Weights of a small transformer language model.
Architecture: LayerNorm before each block, rotary positions, biases on query, key and value, untied embeddings, attention and MLP in parallel.
Training: 106M tokens, 6820 steps.
Each number is 128 + 24 x the weight over its row's rms, rounded and kept within 0 to 255. Layers, rows and columns count from 0. Numbers have three digits each. The size before them is the row's rms in percent of the matrix's.

# layer 2 attention query, 96x96, rms 0.138, rows 0-76, columns 48-95
117:144153125151137091133106132139126097158148127098119152129136087152139152107146084156138103100132102147152123142164107188142097153081088119172113
082:126154100153151134140109176146130074128106152121120152128130146135152162123146068104138107118121103121151118126160073113109108131096108153127107
082:121149070117128106150138133117158088114100121124143159131145152152142142127103136102155112124148132101157125124167092149156103125105117145190106
111:081123122094119112150134123120134142116079161133169154129132140116112116125092141148147139164103161099110154087085149101103148112181138091092145
078:160097141130142164100121138144129132119136129121163087132099129102121135115134123136081118144100130148113102156163145122115134153118141144095146
117:151156117122128097126124161130119100170149107100127163162141124164145167111136090117144088106148125129147108136180114138166108158075127129159119
086:117085108118098097082129139084111151098109151106109148150080156127115117085123177134155139155099120170089130131168141081172107139137160145129113
111:158136088131142071146119112146124126117157093098135114153130124159124169119135121095139104106137094165127110142199134152163089138083098150175121
109:110091147098111165161138120091121151152126144137128120089115121116124109134101135125120136144148182109085126135091127124100167111192167109099160
084:165113141154130147109126125144141127153150105115134117123112137146141136102175092122136098106128105128127105183148137112162119138090126166093116
120:137168129103161103146112164125130123127154113113150145147144155137125155104166131133124067082136113163143103121156099109158072123085109153143122
082:080132103141113144168115182129100137139135144122154118085146128120121104106105103152137138158156154131113167097089161183087121132140121119127138
116:121090179121154152128156135095137146103113157118119133132124154147099109104118150160133121126068147119106101191097146114140142123137188138102150
099:125128143108127092126092140123107091112138110117144153142132168184139130059175092147127086100122079121132115116118144103131126126144123155129123
127:165154110141143137129114148143136126158121090091104116140102152154106170101165133103161117092151087177125088141158113150127085163100106156174113
079:106152084103061112153154165120093110121153140126100123152140124161086131125080157128098106142156152126135144091152138122133149104155145088115133
128:122100136104102127114130163133134121101137128178151134127104091123172102155124093145095132133087149082098148137103125127135155110177123073100147
112:138135179105154133134161185151127137111114108145177106145126107139159106143104088154148099139054157120117112148093125136153163097108177123099128
107:155115119153166081154131155127133108105149105159125133168138084067132127121095154139133120124127111141149121130135106106184117118119134151118146
109:143135109131147142105138082148137135109103158139065122167083138113101081160129144156150095146140110139137141155147100102161120145123147103109131
103:135106119117101126097131127132144123116115153109126160173116095096101179100088111122122197171148165096120138132183097151132160148111148155122159
099:173129137161153152121146138112118160139094121091123146139103115150116116100144108116137170171108115124121114161106132153106153151111127139086122
112:148153121123107157119137099135115148143075091189142097128113125132165156125134110154133096141131106119133142091164160127131139136125108098160119
108:112131147107172127145094084139120142120113164149143096156179090095119168154130133124130162127141171133138166145144126135096152119112101136143125
103:134166150153104138106136137128076128145119100116127169142112137127158137107155110117129160099095147071087097117147123102116131124104118092113125
112:144161154133145124152108118126121130133162135150164097097166110096121089121187079146103111122146117112151125126102138126160113145110120157112100
108:107118127128120194085082126127109143122177125103132106116136123125125121140112106129111166141150106111133096101154128107135126115126128154145106
100:123076125100113123129103134176126135116090107156086125146099145121167148116120080134178121130143110129116121133131149126090125133122106107144116
109:148132069138112099149119129111100137149132160139137126149114107139107074178166197131119132138115147135119129097124128132110141115129159133107096
116:121166162124110141144130152130165154152146107120125107105147144112144174123126072140112109137137133142120131122103141113141142084132114164117129
106:093144145128129124083141107092139118105129154111161154114162115114079145115126199151109141096136141130163170096158116105141102148116128171110118
102:156086100146098113140128174086106154168133125112149144118150142138130127112095121102113120127139166131081113116152183125164121136131174145110149
087:112172103138094145120101131116164139131135150131108114121155105148121113113176168146072133116170140154173152063136147127109102187135119113134103
129:157106122119168131111182112139131141108145081135157103137140106078143140109120111062139090138118084143114091161161125105145113144100115173119096
125:099152121156099146113098152128118125131132155087082081130119095136122097119178148163117164138154184119154180107134120150140131140127121113130105
105:123119157130140113131146145123107094135100167118131162135153140141123123152102118187130128120112163144150132117112144112087158117180118065103153
095:103095134116129086124110171108102109151134149135113142128119111105134089146117121156160131129092147102111155146108135134161163079143122122124162
121:082139133134084125167114158128128113169127178103127148094137132141129135146135110194125167145120157099150170097108108143117148094161143097127138
095:128134135169161162136138133134133122082134096130147099124147099101166152098146129101130067145137110151150098121183138145115110172093102150115136
116:104097127086158114163143128116110087136106127125142198133127119152124162158106083160174144121086137090131124152107129114116154096164133102153151
084:080152137131108109146133159120122114152121156104109139121144110178111135124152149168142160128113151135085160105145094134134141117133168113134122
120:149137107125151153122146106177144125101148094166140114119120103111165150111136098094138123149144086152098124109138129151125124157108091115120111
095:138096148119128074123128170088121130146125150125141180162139145123104110141105158155108145133108159069127116153071136124170118116182164131121127
100:133167108146091101118129098186141165126143136130091081112102131121127119087147150094143135110139149159131138142146151146161098160085116160135124
083:146134124127113139102126107142144160106110123111116122115122155153095148154088143082128141137126174121122085121127099129100148101158156119124115
118:180105098137126129111142133155085124126166062134126119141088118112136164106126120068123096138147091155136116133146171146145116169111113137099131
177:157151112156123130123123132127141168145119109103100101130103147129106147077143163089138132115160112169157093145151144120151100183072142183118107
062:094142103113136123107125144160149138109140119143182110141142097102169146107166111132116092132100121161114172056119126124134120124148118129131124
116:129076160107148118116125151129092083126119130145139184142146155141117129130102062143140109141119122093113115137111118122130145088159153056110165
084:154067161153109095137108146101151148131127113158138165120140137121129114110116146108073135110076147105133126192129146127153145136144159085101169
080:113148141144126133133128136136143108105133107127142135146075139176152123118147094112178124096082113149106107161186132091146159121104165100131154
104:125095131136134138121099089091173147129118155136140133132139110124087128136135147126043127151090159109122130111108096125146143168130126158110100
104:123110108129082098114128139136106130112142081134142161117095112111124081132121107122163137119125125113163147123143120139177169137143107110120157
091:193106088148125156118128144128182140105062150117131117099127119080119091120145122091067149167152175133109138118110112168124141154122127158125112
099:105137093138141123117136109131136136110102145109148131103131127104077145137075114154123136126164157119181132105119104145169104144122112177109126
104:155151144106119113117145119125083114131154177159130141148095093135124136123138135104159162163128092081141155097151105094169147096142162124123124
090:143120121175152178123152097136130130111111141123157141106103119114125150144094088096118102130107107135082103123111130159117177136097135139079118
092:083105170113097101146121125114103110143160120147083148128156112121121143125160171145111116153129118089130167145098151108146115120157112121151129
100:123147129160061146133112119147134113113132110158107152126090116164158164140133126144142153134108099100141144110153125133127169124100123113126128
105:103122109101112120145179126155188132110114097117095113091145141129130074139127157142112125160151175147152126117131131128079093099150131113163125
104:139139115108102139161142100150133125103109124134105111095155133111137132103121087149123162148149116125115164136128165181099099104133115143134183
096:154173082110092105149136106143135159077121126106129097127163104117118131074127120135093147119158129104095147130118122164122142132146131135107117
113:154156094153148144121081147121112113173095125113144133086164137095122104145117139170142101116178155137150117149120108110108090125119090154115104
100:178112166150082118121138102130123137116125073147130150097137118101148099128123130106144105103115108145136130177141171190158163120121128113102173
130:094139115134099087093127125127162163083091150123123095120111097086140091178121159114101170147140110139105161094141132137120164109129117163121158
081:113179143074101099087180166119165169150114124114121129144114114112103127116115170121110124111130123149145121119172121135153172092141178113130149
076:149111125144186190187117138125091089117154112145121156125132122149134154118124115138161092132126141136137118169096127124139081108124134136146077
108:115098089160112123111126123129158160119083162149114121121149087094154100168111112129111152144153150132117156094120141139074139100129109143102104
061:117098136137144181158105127098117115105158117171125144099156113143148147116138097130174109104092125139132115154109141111134120136138123155092139
104:120112102128114137119134117114157151101092134146123119138163072102163119168102118130085163142133154119113164087102127133083133095153112122103120
105:115096094155106104121140114118182156086103121122136101132133095079143115172111100119109182132140146131109153100128110153095148096143121149102114
073:172153144087134108104160161127126134173130133110145133120113142135135120100150133145168132147159102112137136122152122121148151161094141131169120
095:111094114143108137141086109126156165099118142127122122121142101114131121159132109137110144098120148120109136114097126133075121120167105107095154
087:152107109107102109111154141165143105083138112123125083133097112131121148132120145103167183130112077160113088147124115156098148131093134128128113
100:147138132115121130128147129126129129140092134051129107132113158133079134109101166135140142124167102149155100104147105149136109119115136177171096
076:160111133145136125106112114143106098132175133148142109116128123146122116103120156118129121163163104127138163162145130141128118131097161143106155
091:167154137114118104148125134165105113161177126162166141131125109121163122134144111161153078121129137150112139162119139122145132145115147139085112
# layer 2 attention key, 96x96, rms 0.137, rows 0-76, columns 48-95
099:150167162094117098142137128134156117172121194091115120108106118088077083061120129125144151134164126158121140132146132128129135137112134178125147
091:128160120143133106143128147122151125152141124105099150103125139099110124153117126091126134164175092176156115129156102163130096180112105140129140
092:148197097162143115120141107142099137111114090120092128082108161140108135143127135117124116141142119147133127166124107123103093149108100141151100
100:137102106157120135090105142118129147081155090163126144139120130158180154159161143099118129093096124114118086152116082156127108119151109136151075
087:104110160090137133103129065138152101143109125150148137119112125079112143093119110160115140178120131127122142106096190110117140110138125113153148
098:112184156135122125160152153140106132129123146103083142100087139119093144094103118114174122145164115145132141151161109137128123130098153141094169
100:122147116158126160123101102142125126180146157115104131096110149118086081134152128121127153122142119178166144143095105149102098147130140145183088
082:113185137118098137165143160139147128136105141083095136077107150130071134072117136166174127132196115154189152133123131120128131135097139162126136
067:146131119117137149081109113128131154111145109150145112177129141134123141115154136063080140170077102119107108132117104098110103142172140116132097
104:099162141126123113170143141131134126153104119113131127115099150104074147111081129137143136127179111164156151119124151161123150101102141125119161
068:152117117144123145148157156129123105123108168073093128149114124162123104118145111166174128126167172128181152123155165160148147130089145121097128
123:103113159132124148077155086121101133128152134193109107163091146141170130155114093078113138183063118149114121144126102123158119110156113085121109
089:131112141172114123100120114131145163134150137162133133099089194152113144130106100126112182143160139143123137148097116146115160115112100143152135
111:100131148128140148151155169118182155137131147109090124112113140144126116141097108120147125117123124183164142116136125156134122122096109121145159
055:092109140135111117131121118091142151103096144117100121097130151134086111101129142147123149160166093155183122155126141113152109120108143139118143
143:143091158122144157109132137095106142110137129196142169147161130139156113135155097113101130123066153066122152124109103127145145115178140091086106
065:146127098105143097093124185133130106141130155101176125159144071132152130122145124098154126099179100124135092167112129107133132154113104165149084
171:138126109148125109117127109154110098101126132130114118126119140123099141104121119113141124137201142148143116128172128159128120159069092166151160
120:120131080096110115104119087147104145121123149116166109133139139125148102105154132119123137134130173084124138095131143111099111153182110113169118
094:155124101157146088147125112137105148128138101105171129110141139128120143115166156139085169125126132085080130106138145096121191159111133150184095
104:172110114149133133112103158128137139155128109107145123107158123107140105127158124106126121113138109100101079120076111127129124127171150143136172
102:104126177155099166095089080135133159125137117185113136082126162116136150109073135102114133122119127096137119130129102132146137093143136114124164
117:137084119106141115109110146113185128108141136110117130125129096109111116159157163160133177081173091162123125117121119134131127125110120202090105
105:121122122099099147101171130153141104100125110116128102131140134147134121153134142166120114131152122087113112068121106118102115129128139108096135
101:123111165124127172148092106143168107134137147149138130097159124127132101139150098095133121117125114155163102130156116166134137136122146102115154
115:131134098143142103113142137168151102149127103128091101143103107123157176131074142127158159085153099148108113152138123115124168085116120128104125
104:100162137097130155147133105145149121137103124119118093150118117137115162106147165179114071102145088112136111128117181096140144150123120097130157
096:138118102126115100126153146104191126123107124122156118105175121123118098157157163127133120103151130142113124098119131136135123176111154136120126
106:121201141080135131147142119141073103108125186132127139147132154152136113086147116122125122129122138104139129160152104099115090128116128097156126
116:109080134157136143120127120095115109163149096131101154160123081110125148165100149143101136087155138128151149112121143176150116106122127119074118
106:140139164151131175157106116169124116139166118127115072107079123137150140113142090158143141112092143125129134131099148152130113104149123110161112
104:089164149111129151112115101110146153163129139160134181159106167090121143135095122110115142150106141166119163140123057142136103113146138116124129
107:107132133098121180160132149156095131166086148102116153136101160146094089140129117128154139137142128112137142147090141152114127137091149077156139
115:143123093134154121128092131139198107137118118115156165168184090073135146152140115154119119096130102160155127077140131161124097127112129172128140
117:107172098118133169126173126137074134158106136123111114130102169141121103127131090110143147169119130131113147133115144148106138148122116056135136
105:135106133140117174095108123146092171136126178174110136132112152168135083066126121137099121116124147088105117156086142097121140133151137103113119
116:120106126145119105111143109160094127102133101175153111098111142138149107094129142120082152130128142112108114136100147088115155106157144098092114
108:115132129109130161103140097173106151151102141146084099109092148188137115085124107103127133145133111105129112162097151118113140130119123074146136
106:116108139121115137089098120124164128108129143140139146130147110090142137153148146138138081118121168138131089111157077103144096118138143166135154
119:111084157145090134096131127126101129105142124148127135140121120164145117103122161066098132125133135084085091142114129124136140126153122125130105
101:162115132152138118080138132166086113136137114161082101115116140166148167083142122116148117113181117101161145181116151124118132134140143084129144
123:127158150112139128167093121115177132145114152095142117122150101091131148181129116148152110102123133158173124110181108134123085141095126169147153
097:142154112118154112138175092163096106106116082119104132116122137170094128132140118135155130134158075155141145114111143157093152131122104094156117
093:152157124134166131164144157126105135149113104127112116110115146091137120133106089146178144127137094177166166140127142136105132141026141144138143
111:162173092121151150118161120141130113127108136142118082140143112133121156092139125115136138109119104165165155129119163123119128176118139121148110
087:143141117127138109140098154095156144129112134097147149120145132059102101159126100143148120105104114132153164109132088139127153096110163160120146
090:145156117166167085106136167133102116135106090144124123121103158132094098099117106158155135126162083145171146124129169139105138124109119108120127
149:107082157130116116084102099128153158109151146163118153122154095131151165151153153147102112125116185087108118138126119095141148091158113128099143
092:103099160129092120104095133127172138101133135156116141119121121130134161130100134144127102141119161087119108126126134114116130092180154143123177
089:138174092108135152122132122112154129161108099050143087130088149128131133111152112120159138140163047149152151142127133172107106138141121119153096
086:122129177157097083098105161135137129123148143113130124117126171134133151157130133177090121144126127103147165108080130169126135078175141130117147
097:139138100101141141130150130142128132137127108127163138111147082147158128142167140121142143081134063150129169138145150094130112142129109090147101
096:108138140113115155173129101093141129144135125130132100131107168103141120150101135095159117157143147135115090140143121139148103120137097126140124
095:102136085110153175141120157128134129098099141100187128142149132141105146144131129134152156097127115159130094103154117103146098134094086122161108
097:115125145121159140160128158126139142110143111176135131118122126128141112128107125150160149076145129136100113101152126085130157108083121130081123
101:116137095135109118111142129143134120144164087148107116126132162146122171114104104085151126082095169149115127160113145104158173086163160106168165
089:122148164084164123168106184111135124115105130147145158127148110116097124165131110191107145111111138098138165091134114066143139117128126155105087
090:138109109134128165091166081120095146148120135096111102120085126117135136093147130053149137159099117103103089165122107180125133171149132136149133
104:127138159128112161125109146097097124151140159113157124148137167140119122127102128140100141152116137073126157107130130161106135148176135110110130
099:107131120125094165123146102121133158110113168079137101167104105160108118135131153090130162146105078173084115128120113138126087159115131133142100
103:122097136086125140181119155126127162143142120070123116135148146136119148088098150105115131114145113097141064135151123144131143130101143104130132
100:114117113093153172166165134135131134139142131139107137118179117135130154105122143102170139106125154133180086149134112109132102123116117111167117
121:081118127154136160128103139152116114132131143140163117135148096109124125110092124114103155149120131099069131090145098137124162141112097147103155
101:134131125101138167163132142090130145128128121079158111133112118080120149098125133128121162135174093073133086140153090158143121127140102147124104
120:189105118157153129133102136121145130100149102156141138115110131093152127165119091155126152135094122134098114150151107134180151150129146148137134
096:151115122152133131129108085112138134110085139131153123105123120088130075163116147123106177170134147157101124152129119111144126164143169146124104
079:105144122124099140151138157168116135143143145123094101168117147169094153123149122171120101129160113117135164110111161130120108104147060101103166
111:161114116153137125127102107097148138118102108156166142129151141095153105178109105128111154127117130129103130156124110130138155173126156124141095
065:135108119129119144170151175150085178142137110114145131110108155136148149168127098124149115133104086120138144116085131138108152111125068103111152
101:144094109127169109121112088097161130113134108148152142114154121095151125164098116097126147127108101152090130150138097124145163151123157156149123
084:141112115150167119121130068086164117133141127171129149097168101121154119137134117092121141162101133125132119138145106077132153157147182119152099
102:113162156139100154127149142156093156132107145109123123129114121130091102077143164141135135105167158136150140123139139122120093135130133105140130
081:155092146141172127082099107077159116135133115170146137108161094116157122123093109134147140139105147097115131131104122086132151150130190134153129
110:127141126151131152110182096136122122136145105157110104094126150159132140080146151100102132154117119095116106140124135111126126125129087124124132
120:136136162180095151163156074135108141122126162144058091096136147142123131139148150150082107143152153111134135106132184131109133139114130104083133
069:134151147132105099169141120156104128121144111119116155120098180111088138167121112104157108128144076154100150149130106144142141123085135158131141
086:131138125139137121146120176133106122124140107083145123143089168134087093097110104133136111114094096146114091148134140127141085142110102120116126
# layer 2 attention value, 96x96, rms 0.132, rows 0-63, columns 48-95
115:146151118155088114141114127117185120146119168136140106154135120161153107117144163114140155139155112127110118137145072148118125107116130146182079
100:133100132125139118147085111112109160132124114111160166139157153143132140127160117120102115098138085112127103156141130126147086149109116159126142
113:133137146142145140091140085134168152125120119128127151145106147095135170112134170117067146131129141121131100123130068125155132143128134158104129
107:128111087162109107139118188107102119107141145099148117136138106127110107131099130157146123093147120108145148140112146180139149085142111139087141
100:103115165112120137143150154128082093112105157107142105110131127131104128111120104128133130137091134122097132134100152117115152088131167088098128
099:106134182118155106141173132132157116103122160102167119159131144106143145150076140131136114123117118127126136082131121151137176128128136116120170
103:119108135077150093162154156131086115080121123099161117154158139122112152126092104167144087133131126096137121117109190108129170114122147104096140
102:114127174135192110138121109134156165147108104127100106083109140113101138110132137175092150106091114093126145120103166158139142056133117138110165
121:099140169078126153106182141116102112100103153113171125179129166143140164128093152140111111151139103135145091095140127097114122148121141119104116
100:113134112107142102128136141121072148102101114139147078152124152126115132164083114157127082119146128160123122085142162109126103140132093110126138
091:150109127155173168109095136073172146146165107126112098135160134133121132142117125145093110112147116142154127153113167136113091154146138107127134
112:098135102139142143081102094140143140134154120132107142127111105135140110149148133082101144130151122167131164123152091133143079168135077154158137
111:147136139106086123157110126142148127126083139156138142133112139152148119099138115060159132163113115132079106119139119157078145112114137111155109
115:115138130098159140139119129155176109128144101131116115118087131128116146099160158161153126148114152125136127151130113116105098078124130121137157
106:089147143120104122149152109131135112165114143126114109133141117104118115151085141071135085123125183133119180135123145126140149114127129084151133
109:148146087127153156120149139172137139101097095113139118118135110167117125117133143144177120116159107101100098118136099121090131113122129127119076
118:120146112119063084124167104140122122094092139128150101173136110106162153153120148110119084174128147131117121107162085107142138122117134128180129
114:099115130162149153118141088138131137149141103140092122056096136073101137132146137158098154139102139117159161108117102113160120132155144144123154
111:135119173151132168160122116117110121156132152124104102081126157110093125125132131146102158136126141124104170117082100124131157096143161117116098
111:177129137092109110111148121108109116137097155151129126145179158125148091145134118121115115156125119128142105112101169138129153172122155129123094
112:149102106092157134131157148168110156099082121128153120144128136144137172121115135133158136171144111099105090128113114137082129070094178126119091
115:143138104176164165112128141145143135152143129120103159095097109126093092148130160155136200090144154099167148126132093118096150123143125123150138
090:171160081126098121120115094143116136142098135134137114160163125182139127106164126118130100101138129100100130123123120128122115134111104134167075
126:138116144155080146124174122124132096136113143136124122146103172110128137104102152141119132140097151114140107161133147108140157099135173122113140
117:158140130147177103146088093139153113145186068155094153108133131099145107129134108125127136088121107159117123151133131118170068142115076135155147
118:104127172069142128120160121135183071107131114113159150129104164138145128122101168146143093117110133112136103108154138103132162125112126124120142
098:149157154138071115172070122121130097119130143131119107150118147163151130094161124138115099128142150131126132127136114114136107141139102128129082
106:107150111116160099106139138125129154072100106124158129129109146116135153159089136137145106110137134166127099095169114093150111145094059132138120
097:128111185097163160128120150147094168141103121129139090120080113148121142121154122159117135145125125133125142136088176147100144136141140093078125
117:102117114089134094113116151123134110078151127131153141183147110153173151128113135133123114135153124172105119098197118145122101164100077123153154
115:107122083134110084085166143115082144079123111144149118181149136130145165147126113107095098124130115153158137133166152119168091148115096147136136
102:084142115110131099118143110171135106166139089132123154139129131103123115126119112094139110115110085138125144139117140131158100120127120120151182
100:172123164135120119136136129106081095135161115152103104118141092092143116105131161163129143102127150130143143174126139118163121174130178111109102
085:106117121109124113094145145151148058118116123132143130178160100116153128098126167138139149103120151150122168148127143131125127132123162138117101
105:117149101099091128126142132122150151129126094105148131164138137097105107132131110106113133172138123142088165104146099171131115135125136149129081
086:125127101112108106139167155172153151077136149102103126116115132140168105121158105105111143152133131107092140142098112168075155114109104120124195
116:131137121144114128109148138103120173103131124140123162117159101104103132114080149133085133127145139146095145179144113168140112150112161149109083
106:145106122090148118123133146132108141114126100133102123143152126078109144065105131118149120152147146131152100173134129097178146150123146123111130
102:125137121136112108124108121180124082098169127133157140153161118136160152124133151092123141120115167126144126135129143165172123113113125146157088
103:196121140111096140095176143105125165153133104108126081111111134103165135148142164174121113141125140105109113088101144127101145158132163133147097
120:119104118141167102099095113136139098120097181148100167131159110137133175127115128145142122103142111161165100128121161109114157112139161144136135
086:144093134117111113118126138111119065149117124144109108123144122094162151103135127150160111135123154140171105117132186096167166133130192119126117
088:099111186140118132135119136116113061182132125142167107124142114114122125155138120127161125110112132141156137106155140132151118149140125111138135
117:142147114147113158066127133135158151116114127114127065127125095120114146099130139141139131107129128140136067105135142100113149182135145137127136
102:140120130119131121155108118118112160189144122129112132086105143141150145156141115153118119154134119110105127101086077130112140123136090112136132
105:145075142155146149146136127128107106133127196136123126126140128136132115117138101147152133095138132131148121140110116117095120135129148142121139
112:118079141140158131085128131118171127116106168143074141113133132137110154107121142145131138092124108122189078178124111087119138121129105118114157
115:110145128110154159110128139131164086113126128100121154111120154130139125113097111133144104186093164137107108155145155139116138138126143123173169
111:161162098138132148108102089114104146150124124114138073107122110120127136137202175158098117076122140118136090110108112077119108123133111128144123
098:145139133086127101172101158132085086116151115128168162153177117099127131085094138085134138124140154155089142139108125165124157125118171130125106
089:154133152104108143159125144126094105162165089108174143161117120091104078118120128122134137118131146116141187152140107146139138129133137119101077
110:200104130095116149142148164109103147115115088131136134112118162096151136140086109100155118170098143155096147147114117142121122138110148127141149
101:110133148134152141125118141094131112135122131119125135153158128135089109122141128134097140107139109128160128178137119094131124095148148133097139
101:133171109160151153108138104105111192104148134148107117103126143125087133112107128144092107118135122115132108145134117088126109143138122116111134
100:172130135112143153111138122075135162130100132131118113131144119107134101146097150130098104150141147157105127111133080130109100158136177142115090
093:130138170123128102118110085144129152135178140148129142148180084120097163110118177139113139060149140132150120146133083132145145109139163149104113
111:136114173103144096135138160124138173112159141114116115112129128145121157111158130116163151093141129116143110107121090135115114107129105151126152
087:088135103158102116162117101170137139084109100143117186116120131145141111151122080103115150200136099117116141093146124127129159102132096125127190
106:079156116132102075160105097152137137130153123130116134158140092129134116158180147110096125133129133124121160153141116150148072086112108141151072
078:156105122155108139129097143119096097165151086160141125163115111081144144128147148088150145132148162121134142110170154123148097153109143130120108
107:108138100134119146157096147162106114085153162137117139100104081129121121103155117099149164131115153129163158144151096132117131118116127124107163
117:142110146095089132142138163096109173118142135107134133157096106116125109142161127132108143137144126108115164170138160174130112112114113125122129
106:090125149100137117179107141137137117100138141129091162138158135119112094078106097130173168146144101143128133137123082151096139133138127145108181
096:129152122111158127169169110157127204078108116118102120123096125120121150136151095130104103189128139122106109131120117136116125117129067137122159
# layer 2 attention output (transposed), 96x96, rms 0.125, rows 0-63, columns 48-95
108:152107116153113117119114117130118107125114113117091084152141125125115142169141160118128107135123156115105120160140096134168113114092120113176108
097:162108121126177103131111139097111094088145165147171147148114168132110102110108165150102142135081152155114130133121145095134106073096165153094182
107:121123153197124121102128110137104127161112109074120118132109144134104090154144172155106128166108119118100105148123111137170104110158115156145078
106:090096102100123134166148134128136116137098109133173144125153159091146140184115083111128116122118109112095136114141144143111150128153104146108116
104:096170104104137147148154182131123150113128174162133121085115109116154124107093097135154127156153089097144146086120137145136142107115138116104138
096:080122130161136169105173126147158155115121120151099099107126131100132115144105114132095127173105120098141145115117097137142163136174158147101170
103:089141103120158140130173164150145164082140154139141137136127143095146136136118065125145123115130109118131137098110163126110173127120120139102156
101:102163139142171111160147151145129116160126139143145141090120131093098122124121131105106121166119110129157162078108104171134147091084137137142146
123:129130147142122171082148126150114163116118117076109092144121168144139139137123124142128120146109124125146101125128112114147149120180099131122127
100:137104141094144160105115108167145175153116106130127122141141167108121161159141084112131135119130130130176104107119132095128179134149109107151106
092:145126132149167157133114141083159129157174104072136107135127166147132135115160152100105118133124158132172110127104145136118129120115122119121104
109:132112163135121122137101086118131117167108085106143138122129124165122121134163140144119137119114150164121116145164112119137099158130113127156095
112:141138124125132122083101132112076127078109145180084119143127069135110143115126138103160131138129135121147145141126123134126124148107173084163130
112:121158124123134115129103114097154118141153118062129181140126128133129158085140167102152126125138146154141138110126139184110085135163070113189101
100:105148117120131128135134144146124144170143126130087118113100120136099126138149080146154119140150121088151117129127117147140137147165120149146095
108:138144113108120143102114109146142155107115117117119176156179142124101158130135123089180158108147149104126129151128146138082148152100092124202099
112:138093112124118120084146115143111132118139133106119103187105106137138146175141104137150126116114141103102097162123122101190155133155136124152107
109:110194144139132120160129104113142129164134123114174165107100119124145101108136129152131155121147105146126133086116123153143117121183109130109122
110:096180127159136151166129143122113127156127151171104121069108133110130093120090130154139141136151099114151139078120122170148126086140149117092168
110:193116100121112160127162121138106111090102126113118064142086137125122137091156117163136109144145127124160110116085111111124120137071145122122125
115:121132102136150134099127155151097150074115154134135139145143127110106136128122132118182155132127158124148146122115144162126160113106160099178116
115:146150118146105150132132094139174136170122104114124157116180134107122117137114149113145154121169131114100136110152107182096123149138099149140086
087:163115120137107109120118132170097115139106119117101123164141140133116162163157143099148102108126140127137099173136128125148124148015109144187110
125:135162089129096111109163121123104132123115160086113131145093153124150147114091135143152113168174107105125116112102142132116092114166101143116103
114:160096153117152101158094098089163098139158118169128155129120132110101094083140136145085130104107146171141145143118138110101068139110114105154158
128:121143120122120126090155110124146139089160129072096121143123143146125131084128155102119108163159112110129131132113109123088115139141070155142140
095:127116145132121097138086127117082086131142125118088139142098143129150158132116126125121095092106123147082106156126147104156137104129094109129162
110:148074133103154150084132093139156151118121124135122122125144160123096119166142122138140141150109148147143125142134121083101149118132107131179109
098:112147151147145169125091146170124147174118114136140147097138124128144156108122099112133137143139117126139140097104114153104165132156127113134092
120:126063167100132129088124113135144141103145101120129098166149138144148164139143123117092120124096162150094129149155121089113143144159107109149128
112:161074124098122121102153134137120132116125109103159119176114165149139140165150095126118115137083142152119098162141141077159153125126124151138117
098:126150126086146106163128129112138116138134102135155179136104121125096117083135096169142132142103126144148122122139121143119061147133121151146150
103:130085119145119131130159152151127123181130158084116106154129105071108123115143100123096157113119124091128115111086133126180137177126099113112159
088:109105116105150120137140158165091113148088158064127106133131101120143142112144100138142172130103122076148115121099110147163145188111101141126141
103:170133124080145108109103140104118148103112143148166111128171134179087147111118128146158147132150134147154099118122123117148104124132143148143089
092:145139129142122126126134131111144150115131125192131167125108152144130117120123113111094121146147148142093102148142133130090140120157175137124140
113:157127124105123105124094145138093123123148158133124132118123129156112134088135134153113148102127116145133108129131131110183106175116116109165118
105:129104113110163114137100147103112131086187162172110123113108171113087140114169102110142132151130142150126117094100161125137136142096117117135133
099:134102079088110100115134129108100135131099116093148131122138127127121121118113147168136140106118124140123142107146125112140127189170095109154121
101:148123101144147116117145131142146119177151147163150078165127118103143108141097100102095167126149145121114144142073135152186142117074123125147167
120:080139155145103149134114093134076079097129129116129130108120110120175107143137113147155100116086148120097173136164123150109132126123112116103117
093:088082109150115133135154142153111106146116151093133098139124111078153158136155096115144143136107132099112142123076135152152153130109114163103140
092:080120108129113154146159113158134134180106141064130107126153096092133142152137116151108129143123099093149114118082115137139148106124084152103141
108:121118103104108122144134114168112107151134157093170078137144156134144152146139114124165142161113138145090094147121125112150114132038098147133122
106:109155133175164158128119111153164166120148099172116158116110125090120115158122123134089135127185135150136127150108117160126131080135136122149141
106:124158145147083138138140165151181115115117131155145141159122148145169151111171126101114095125093115112101125124159125116097114127175144133113122
109:102150156140126162140145138172115071081147113093078127147102140115191141126168131111145118143101112121115124155130120128121126153084115120124101
113:091139118114099131178140126152131101117100133153110123091159129151182104160125153172123121102157138139084130133116121149170142108106100161109164
113:120131123180130111112166114123128130155180102072146094166121144117108104133109114095137148095110145105166147146130126110148137108137128111091125
098:086100106111109114137104151112113159142122160131136137100141142105099124116161094159135178129139146109125110100104122148175143138169131108126136
087:149093129118129132120119153094150134166121141110109103129150100097082124128153089151121156114142114094168097112079121120165113168197115139119114
109:121149116112087135148100145134155115141121177230131134136121131155158100116129151142079162139174153133140136114116145166153115086095150116150121
108:119112156123126172144147120149129112133130129036100109104149134096124132143151102131161121129099104099143110137102119126148147132125116167081131
098:159129159134104105147130129100155130104168116141114146121111151145094133103109150102141092108120128166145127122180158087132099143125151120126135
101:121150146125112160148128108148126085132146142134152075155143105146152098124118132153124128134135129101138129148119137137208123089072117114122128
097:113107125115131116120151138146113142130142130047096110148125131086106139137136114139137147114136101116130121120114108112159127185121093114152112
118:163129127093101129111141120089127128112138105108143138173115183136144123149109135135108104145145152156118129105130123099078097123103098118158126
089:128143126153139151141120117105139163098112120193126176070131109124118123133118151130124117151139124147091132126152131121048143105184171141118106
099:154109128131190084100118127122086166130112100084127122146148127120059127131100127147118106099130129110137110134113126102139143142174133121121099
091:161106105113138104108136130133110127173127147093116091149140104125104145143145106134139129125098141104135124107087159114140132124133097118130097
106:137123129115108147147128132112122166116118132089127144126142118115130105147121139141128132135136137120108108115151136104062095191168131109094075
108:185096145119154118101109135127085140176128135126105102157148143120126151122150069126099140115130143124110082137073147117146148123160138127131107
102:128131139159119162141139151127136134100097146151115135123157123115135146154140106144144107144138141111084083114097122110088122127136107162114123
100:139160133135156135121110139112135159102139117191121158127109174138125136107145124141104108116160153171118126142152150127085132107116169129129112